Weights of a small GPT-style language model, trained from scratch on English Wikipedia.
Training: a variant of Adam for these matrices, 243M tokens.
Each number is 128 + 24 x the weight over the matrix's rms, rounded and kept within 0 to 255. Layers, rows and columns count from 0.

# layer 13 MLP up, 960x160, rms 0.0878, rows 870-879, columns 0-159
[[133 122 106  99 103 129 155 124 156 140 130 130 100 111 128 144 100  99 137 155 158 129 125 109 131 133 149 139 125 107 145 159  97 169 141 112 132 146 122 159 112 121 124 132 145 160 117 162 128 127 137 171 158 160 145 119 122 119 139 141 102 130 153 109 117 126 124 112 120 140 128 130 171 129 161 131 131 129 116 149 153 119 154  82 117 142  90 101 132  92 128  86 120 108 122 146 160 131 129 137 110 134 131 146 138 140 131  97 111 144 155 174 142 114  84 122 140 142 119  97 156 141 145 127 121 138 158 126 111 146 143 116  76 163 174 114 146 152 138 125 188 112 155 113 116 113 139 147 146  90 144 152 126 118  84 124 128 127 129 132]
 [138 178 131 122  87 181 131  84 106 105 111 129  80 107 111 136 106  92 114 146 150 123 149 160  93 136 102 146 116 189  95 164 114 124 120  92 103 159 149 129 168 153 144 103 133 152 170 119 127 153 120 147 125 100 130 148 148 139 108 105 146 124 179 123 142 136 103 137 146  94 145 155 140 150 105  75 170  96 115 125 124 145 161 123 123 128 114 170 127  98 149 123 119  96 158 143 175 120 163  89 109 115 125 129 141 135  98 148 161 140 141 117 110 103 168 108 152  93  92 130 100 129 145 148 165 170 107  78 147 125 171 107 117 161 163 119 164 127 127 142 119 107 144 107 110 150 111 105 124  93  82 157 125 111 162 132 131 177 113 128]
 [100 148 110 135 126 126 114 131 127 160 101 140 118 156  93 176 164 165  85 128 103  72 112  86 108 151 122 132  83 162 148 129 112 126 135 141 109 119  98  92 150 112 129  92 132 173 130 120 110 134 117 133 113 136 142 108 175 176 125 135 147 104 158  80 158 152 100 117 121 129 136 107 118 119 117 152 147 101 154  79 139 163 135 136 126 135 170 128  92  93 123 148 148 106 113 174 149 115 118 133 133 123 131 136 153 119 148 131 156 150 129 145 151 108 139 122 156 130 143 156 152 111 107 128 116 159 158  85 150 107 126 107 129 117 140  87 115 136 122 124 135 106 117 120 131 120 107 116 133 123 117 113  82 138 114 158 121  58 145 118]
 [111 120 162 159 145 154  81 164 130 160 115 124 160 142  90 127 129  98 122 141 145 134 139 155 118 152 150 147  99 164  57  93 149 129  67  93 155 151 103 111 143 159 125 126 155 127 143 130 122 148 141 131 103 112 131 105 139 164 109 161 153 117 121 103  94 134 117 101 139 116  88 146 148 128 110 129 135 108 148 122 166 139 110 119 113  92 116 115 132 114  87  80 137 152 151 170  76 108 131 107  94 111 134 112 113 135 141 141 103 130 108 144 114  90 120  89 153 137 152 108 129  89 123 135 147 112 153 106 114 143 128 144 107 125 116 112 119 134 173 132 108 114 119 130 128 144 119 126 169  86 120 141 140 143 188 144  93  89 126 126]
 [110 130  86 131 166 113 136 150 185 120 156 143 110 132 127 106 128 147 154 100 130 126 121 133 159 139 123 134 121 120 140 102 124 168 140 101  88 115 115 161 121 135 123 157  93 135 118 140 130 145  93 134 116  81 100 115 124 117 126  95 120 114  96 146 106 116 104 130 134 128 181 121 131 142 147 119 112 145 122 143  87 118 151 138 111 178 170 132  82 177 131  99 101 134 132 149 138 114 161  79 108 116 104 149 132 145 106  84 130 149 135 133 122 134 208 127 121 152 111 128 141 142 162 208 127 107  89  68 185 123 102 133 111 135 106  98 117  92 152 139 121  98 113  69 172 126 180 110 129 105  80 192 168 136 139 138  42 148  92  85]
 [130  78 119 151 149 166 111 174 122 147 129 149 142  96 124 139 108 135 101 132 126 130 145 129 127 132 150 146 100 135 104  99 115 143 125 132 122 107 137 145 158 134 149 111 112 138 140 173 118 104 110 142 103  85 111 147 150 105 160 175  96 144 125 135 108 137  89 129 125 131 149 125 133  97  92 138 133 148 142 128 118 155 164 128 115 113 100  94 128 122 176 120 110  88 103 132 136 160 130 155 137 139 130 144 109 160 120 130 112 166 125 131 154 106 148 156 116 131 136 127  94 130 134 141 126 127 154  81 117  80 169  86 104 125 151 135 123 138 143 118 147 119 140  54 139 144 131 104 155 138 109 120 139 145 104 110 129  93 135  92]
 [142 104 135 125 180 112 141 134 130 119 141 135 124 135 134 124 149 113 114 124 127 119 151 123 119 125 129 121 109 141 135 178 137 113 164 129 170  94 116 144 200 106 165  85 128 117 106 117 123 192 129  95 150 125 102 133 130 140 101 172 150 142 124 120  92 118 128 124 143 127  95 109 133 151 115 131 152 174 108 104 127 143 148 134 113 143 154 128 124 118  94  90 167 132  94  75 117 166 162 123 144 123 140 148 191 109 100 159 170 113 175 156 164 149 116 154 126 149 108 140 109 117 144 109 145 133 117 101 101 133 131 140 127 124  87 125 133 104 118 152 117 150  99 168 133 107 122 176 131 179  90 145 186 131 148 123 120 145 136 100]
 [ 97 154  93 133 109  80 114 111 116 154 152 145 134 151 150 126 109 111 138  98 108 126 104 150 104 166 125 107 111 114 134 111 145 124 122 108 116 131 123 105 120 127 154 119 103 119 128 119 124 139  94 117 122 120  90 120 149 134 105 191 134 147 109 137 103 101 105 145 134 120 130 150 131 108 140 125 164 124  96 137 140 109 139 132 125 106  88 126 153 128 136 140 136 126 121 148 114 134 137 156 123 127 127 156 152 127  82 128 110 166 112 126 113 130 131 103 171 113 126  94 126 141 127 170 150 146 118 138 134 133 123 104 139 101 129 138 123  73 101 130 115 149  93 132 103 128 103 129 159 140 140 130 121 165 125 133 102 110 148 117]
 [144  98 135 121 174 106 101 141 101 126 106 163 131 160 111 115  80 127 128 132 124 112 131 166 130 106 153 110 120 156  97 125 150 110 127 139 118  87 110 110 116 138 144 127 132 121 138 145  94 122  77 136 177 108 130 104 111 152 139 159 162 150  96 122  92 160 122 124 146 120  86 189  72 139  99 112 123 133 142 127 118 105 107 106  95 125  83 115 171  97 125 129 135 131 100 162 118 143 101 112 152 113 138 131 115 142 132 149 110 136 103 115  90 154 130 155 156 162 165  90 111 130 112 122 136 128 105 164  95 124 124 114 109 117  96 148 120  98 108 117 135 119 137 113 113 116 111 113 155 135 117 129 158 150 110 154 120 120 127 119]
 [117  96 149 180 148  84 108 132 110 165 104 105 111 159 100 139  94  70 122 113 108  99 152 129 134 137 162 159  89 128 130 114 138 166 163 156 100 124 134 122 122 104 132  91 153 151 152 198 149 122 142 126  99 117  81  93 153 171  93  96 109 116 112  69 142 119 119 111 113 141 101 106 155 154 143 186 118 121 123 132 104 138 130 123  98 114 122 132 150  91  94 108 118 162 105 102 137 133 144  80  74 120 111 120 126 167 172 159 110  85 115 128 106 154 126  95 138 157 110  91 101  93 124 116 162 124 128 104 179 156 157  84  98 157 140 104 152  89 156 103 124 100 132 154 122 115 111  87 131 149  88 144 133  99 132 124  99 135 109  82]]
# layer 13 MLP down (transposed), 960x160, rms 0.0789, rows 870-879, columns 0-159
[[164 130 123 135 148 115 148 123 152 114 130 136 142 145 134 123 139 183 129 107 117 120 124 157 130 125 125 110 148 128 116  99 146 123 146 126 114 185 133 125 162 133 153 136 136 131 121  99 133 100 152 149  97 126 139 136 108  98 149 133 136 124 106 135 113 111 125 143 156 162 126 153 109 120 119  72 145 129 114 115 134 123 130 129 153 111  90 109 119 102 106 127 146 131 126  93 106 121 114 101 123 117 119 131 172 111 150 149 143 137 120 129 153 119 143 128 150 121  94 116  96 149  65 128 109 162 129 160 120 143 129 163  91 120 125 154 104  99 130 134 111 191  96 134 113  95 113 129 133 148 114 148 107 125 108 113 164 137 102 142]
 [126 113 114 130 165 150 114 160 133 128 177 133 132 134 125 125  93 164 120 161 101 167 173 109 139 189 141 151 135 120 156 134 121 168 119 127  96 137 118 114 149 146 122  87 144 140 101 137 106 104 118 130 137 154 143 117 152 134 131 125 112  90 131 110 121 132 124 155 146 148 143 101  91 127 163 122 155  95 109 164 125 140 129 144 146 188 126  85 166 148 151 157 135  64 129 133 166  83 119 152 135 123  76 134 141 107 104 105 144 139 156 135 144 105 158 145 115 174 170 123 124 154 164 130 149  97 131 157 134 137 159 103 101 109 155  73  73 141 141 177 157 145 127  94 112  90 153 126 128 115 134 104 142 137 130 142  78  86 149 128]
 [129 148 133 157  86 133 138 111 118  92 105 129 174 124 118 101  95 158 105 142 137 133 170 134 110 154 112  93 101 122 113 106 114 135 117 108 151 131 109 125 112 138 124 127 149 154 165 111 149 168 129 152 106 154 124 114 138 181 128 115 130 102 103 113 162 164 154 120 112 128 161 166 122 153 126 109 140 103 139 166 172  99 151 110 120 135 115 117 138 145 117 119 140 114 131 121 140 111 140 115 142 174 111 154 150 137 133  96  91 137 124 157 149 131 128 119 123 116 105 115 127 120  19  93 109 125 118 133 122 159 105  87 178  95 111  62  99 147 152 128 112 132 135 116 151 121 148 118 130 121 106 123  85 141 121 121 125 133 133 125]
 [134 137 117 124 148 127 133 100 122 121 101 142 181  78 120  88 147 123 127 159 114 142 126 103 128  86 126 148 130 134 134 138 133 153 161 118 123 141 136 162 153 104 144 131 134 148 114 145  90 149  96 159 146 125 148 172 115 114 168 124 159 150 102  90 165 122  83 133 108 117 113 110 106 125 149 116 143 140 198 115 142 141 117  78 128 137 152 175 121  98  77 107 146 181 124 111 109 165  94 127 148  93 124 114 134 105 133 120 181 129 146 145 132 135 128 140 131 157 158 122 130 135 160 135  63 130  85 134 125 128 115  92  88 164 103  87 147 134 120 124  94 151 126  97 138 104 152 149 104 134  95 102 134 114 136 142  98  82 139 124]
 [152 124 127 122 116 155 125 159 135 173  82 156 142  86 123 107 133 149 126 133  98 103 108 138 142 140 102  76 135 149 174  75 131 139 129 148 146 122 125 228 137 152 135 149 146  91 202 103 124 172 155 138  56 138 131 119 119  96  71  88 149 106 120 139 135 118 140 127 145 168 126 173  88 123 136 106 106 145 139 120 120  98  98 148  93 139 130 154 100 146 153 132 114 124 166 136 110 109 140 144 132 108  95  52 106 122 112 113 106  95 130 139 123 134 149 124 122 163 128 125 128  96 142 110 159  98 143 143 138 120 112 162  80 154 112 107 143 114  76 139 188  88  91 143 139 116  99 107 132  84 132 129 170 131 135 133 118 199 121 109]
 [160 118 129  94 117 160 127 122 139 103 115 156 163 139 146 146 141 137 113 112 140 117 117 161  90 110 111 116 145 104 137 153 123  98 102 115 133 111 131 124 104 125 114 126 149 133 150  71 128 154 190  99 140 148 137 116 131 150 136 124 166 132 179  97 142 151 144 126 114 143 100 112 139 129 135 108  90 110 119 101 156 129 140 152 118 147 162 153 113 118 140 104 174 135 155 106 135 106 118 159 145 110 143 119 109 137 117 106 142 131 128 102 134 101 133 114 154  86 127 152 169 127  96 142  89 123 124 161 154 174  76 130 168 117 101 161 147 125 104 103 164 176 128 139 133 115 118 111  89 111 115 125 128 144 185 164 117 130 123 128]
 [136 135 112  83 115 131 100  85 125 123 137 124 144 115  82 111  97 140 145 132  92 111  55 138 133 134  91 147 128 146 148 128 115 124 124 102 116  99 133  86 137 140 136 101 142 117 138 130 127 122 126 123 116 126 155 127 143 114 131 110  99  79  51 135  85 142 110 111 112 140 130 100 126  79 144 140 132 107 121 138 161 130 123 151 128 102  89 125 156 113 113 170  98 109 139 130 113 109 125 169  92 151 108 127 120 135 128 114 126 161 139 104 103  95 132 107 149 140 150  81 107 127 127 102 139 112 129 152 114  41 102 126 150 136 113 129 100 143 102  90 179 127 133 116 126 124 143 163  97 109 146 106 142 100 114 159  80 113 109 137]
 [144 112 194 101 106 172 134 108 123 133 108 113 118 112 149 138 112 111 138 157 157 122 102 133 141 116 137 131 175 126 123 156 131 146 140 107 123 128 142 127 131 120 116 160 122 152 116 139 140 108 169 164 141 122 134 151 110 124 131  90 112 111 178 113 146 123 155  95 153 122 131 110 134 158  95 122 115 101 122 130 143 139 119 119  93 162 148 117 148 113 113 147 109 140 124 136 135 150 101 118 128 138 129 133 144 115 141  93 177 129 103 119  96 143 123 182  97 132 136 132 119 140 137  99 105  94 141 136 118 128 145 110 168 151 123 158 144 145 134  85 136  95 125 128 132  95 119 131 128 145  98 117 132 125 128 109 169 113 132 126]
 [135 158 159 142 156 117 144 130 119 168 147 120 154 134 128  87 125 133 129 132 121 151  79 109 120 151 117 149 144 119 123 152 160 141 153 130 127 134 114 126 165 114 138 121 111 143 105 127 143 156 136 113 135 149 146 127 102 116 166 105 127 160 186 108 175  96  85 176 124 120 138 149 120 144 114 158 158 140 106 134 135 126 106 134 154  89 113 109 121 106 139 144 140 118 177 114 105 152 102 138 116 155 129 110 133 116  87  80 155 157 117 134  80 133 150 115 103 130 133 151 100 104  83 130 126 105 110 135 108 150 127 142 125 115 157 154 148 136 108 137 109 134 136 145  97 132 118 171 151 116 144  91 133 121 134  93 143  73 176 110]
 [176 116 142  83 118 116 100 144 123 113 114  81 125 126 178 111 120 142 161 122 145 192  71 126  92 154 157 152 126 126 160  93 122 113 164 119 107 150 175 143 107  97 100 111 118 121 173 178 113  91 157 101 106 131 129 140 125 163 112 154 125 173  98 120 138 112 169 137 165 117 113 129 131 132 136 162 141 106 128 141 109  88 138 147 134 132 137 120 105  84 103 147 110 138 110 106 137 133 148  63 100 169 125 109 121  95 102 106 144 101 142 143 123 190 101  86  99 143 175 128  43  95 122 132 136 107  93  90 146 142 139  86  73 149 118 139 141 137 150 154 100 179 151 153 101 138 108 114 112 146 120 154 131 122 141 109 112 144 132  98]]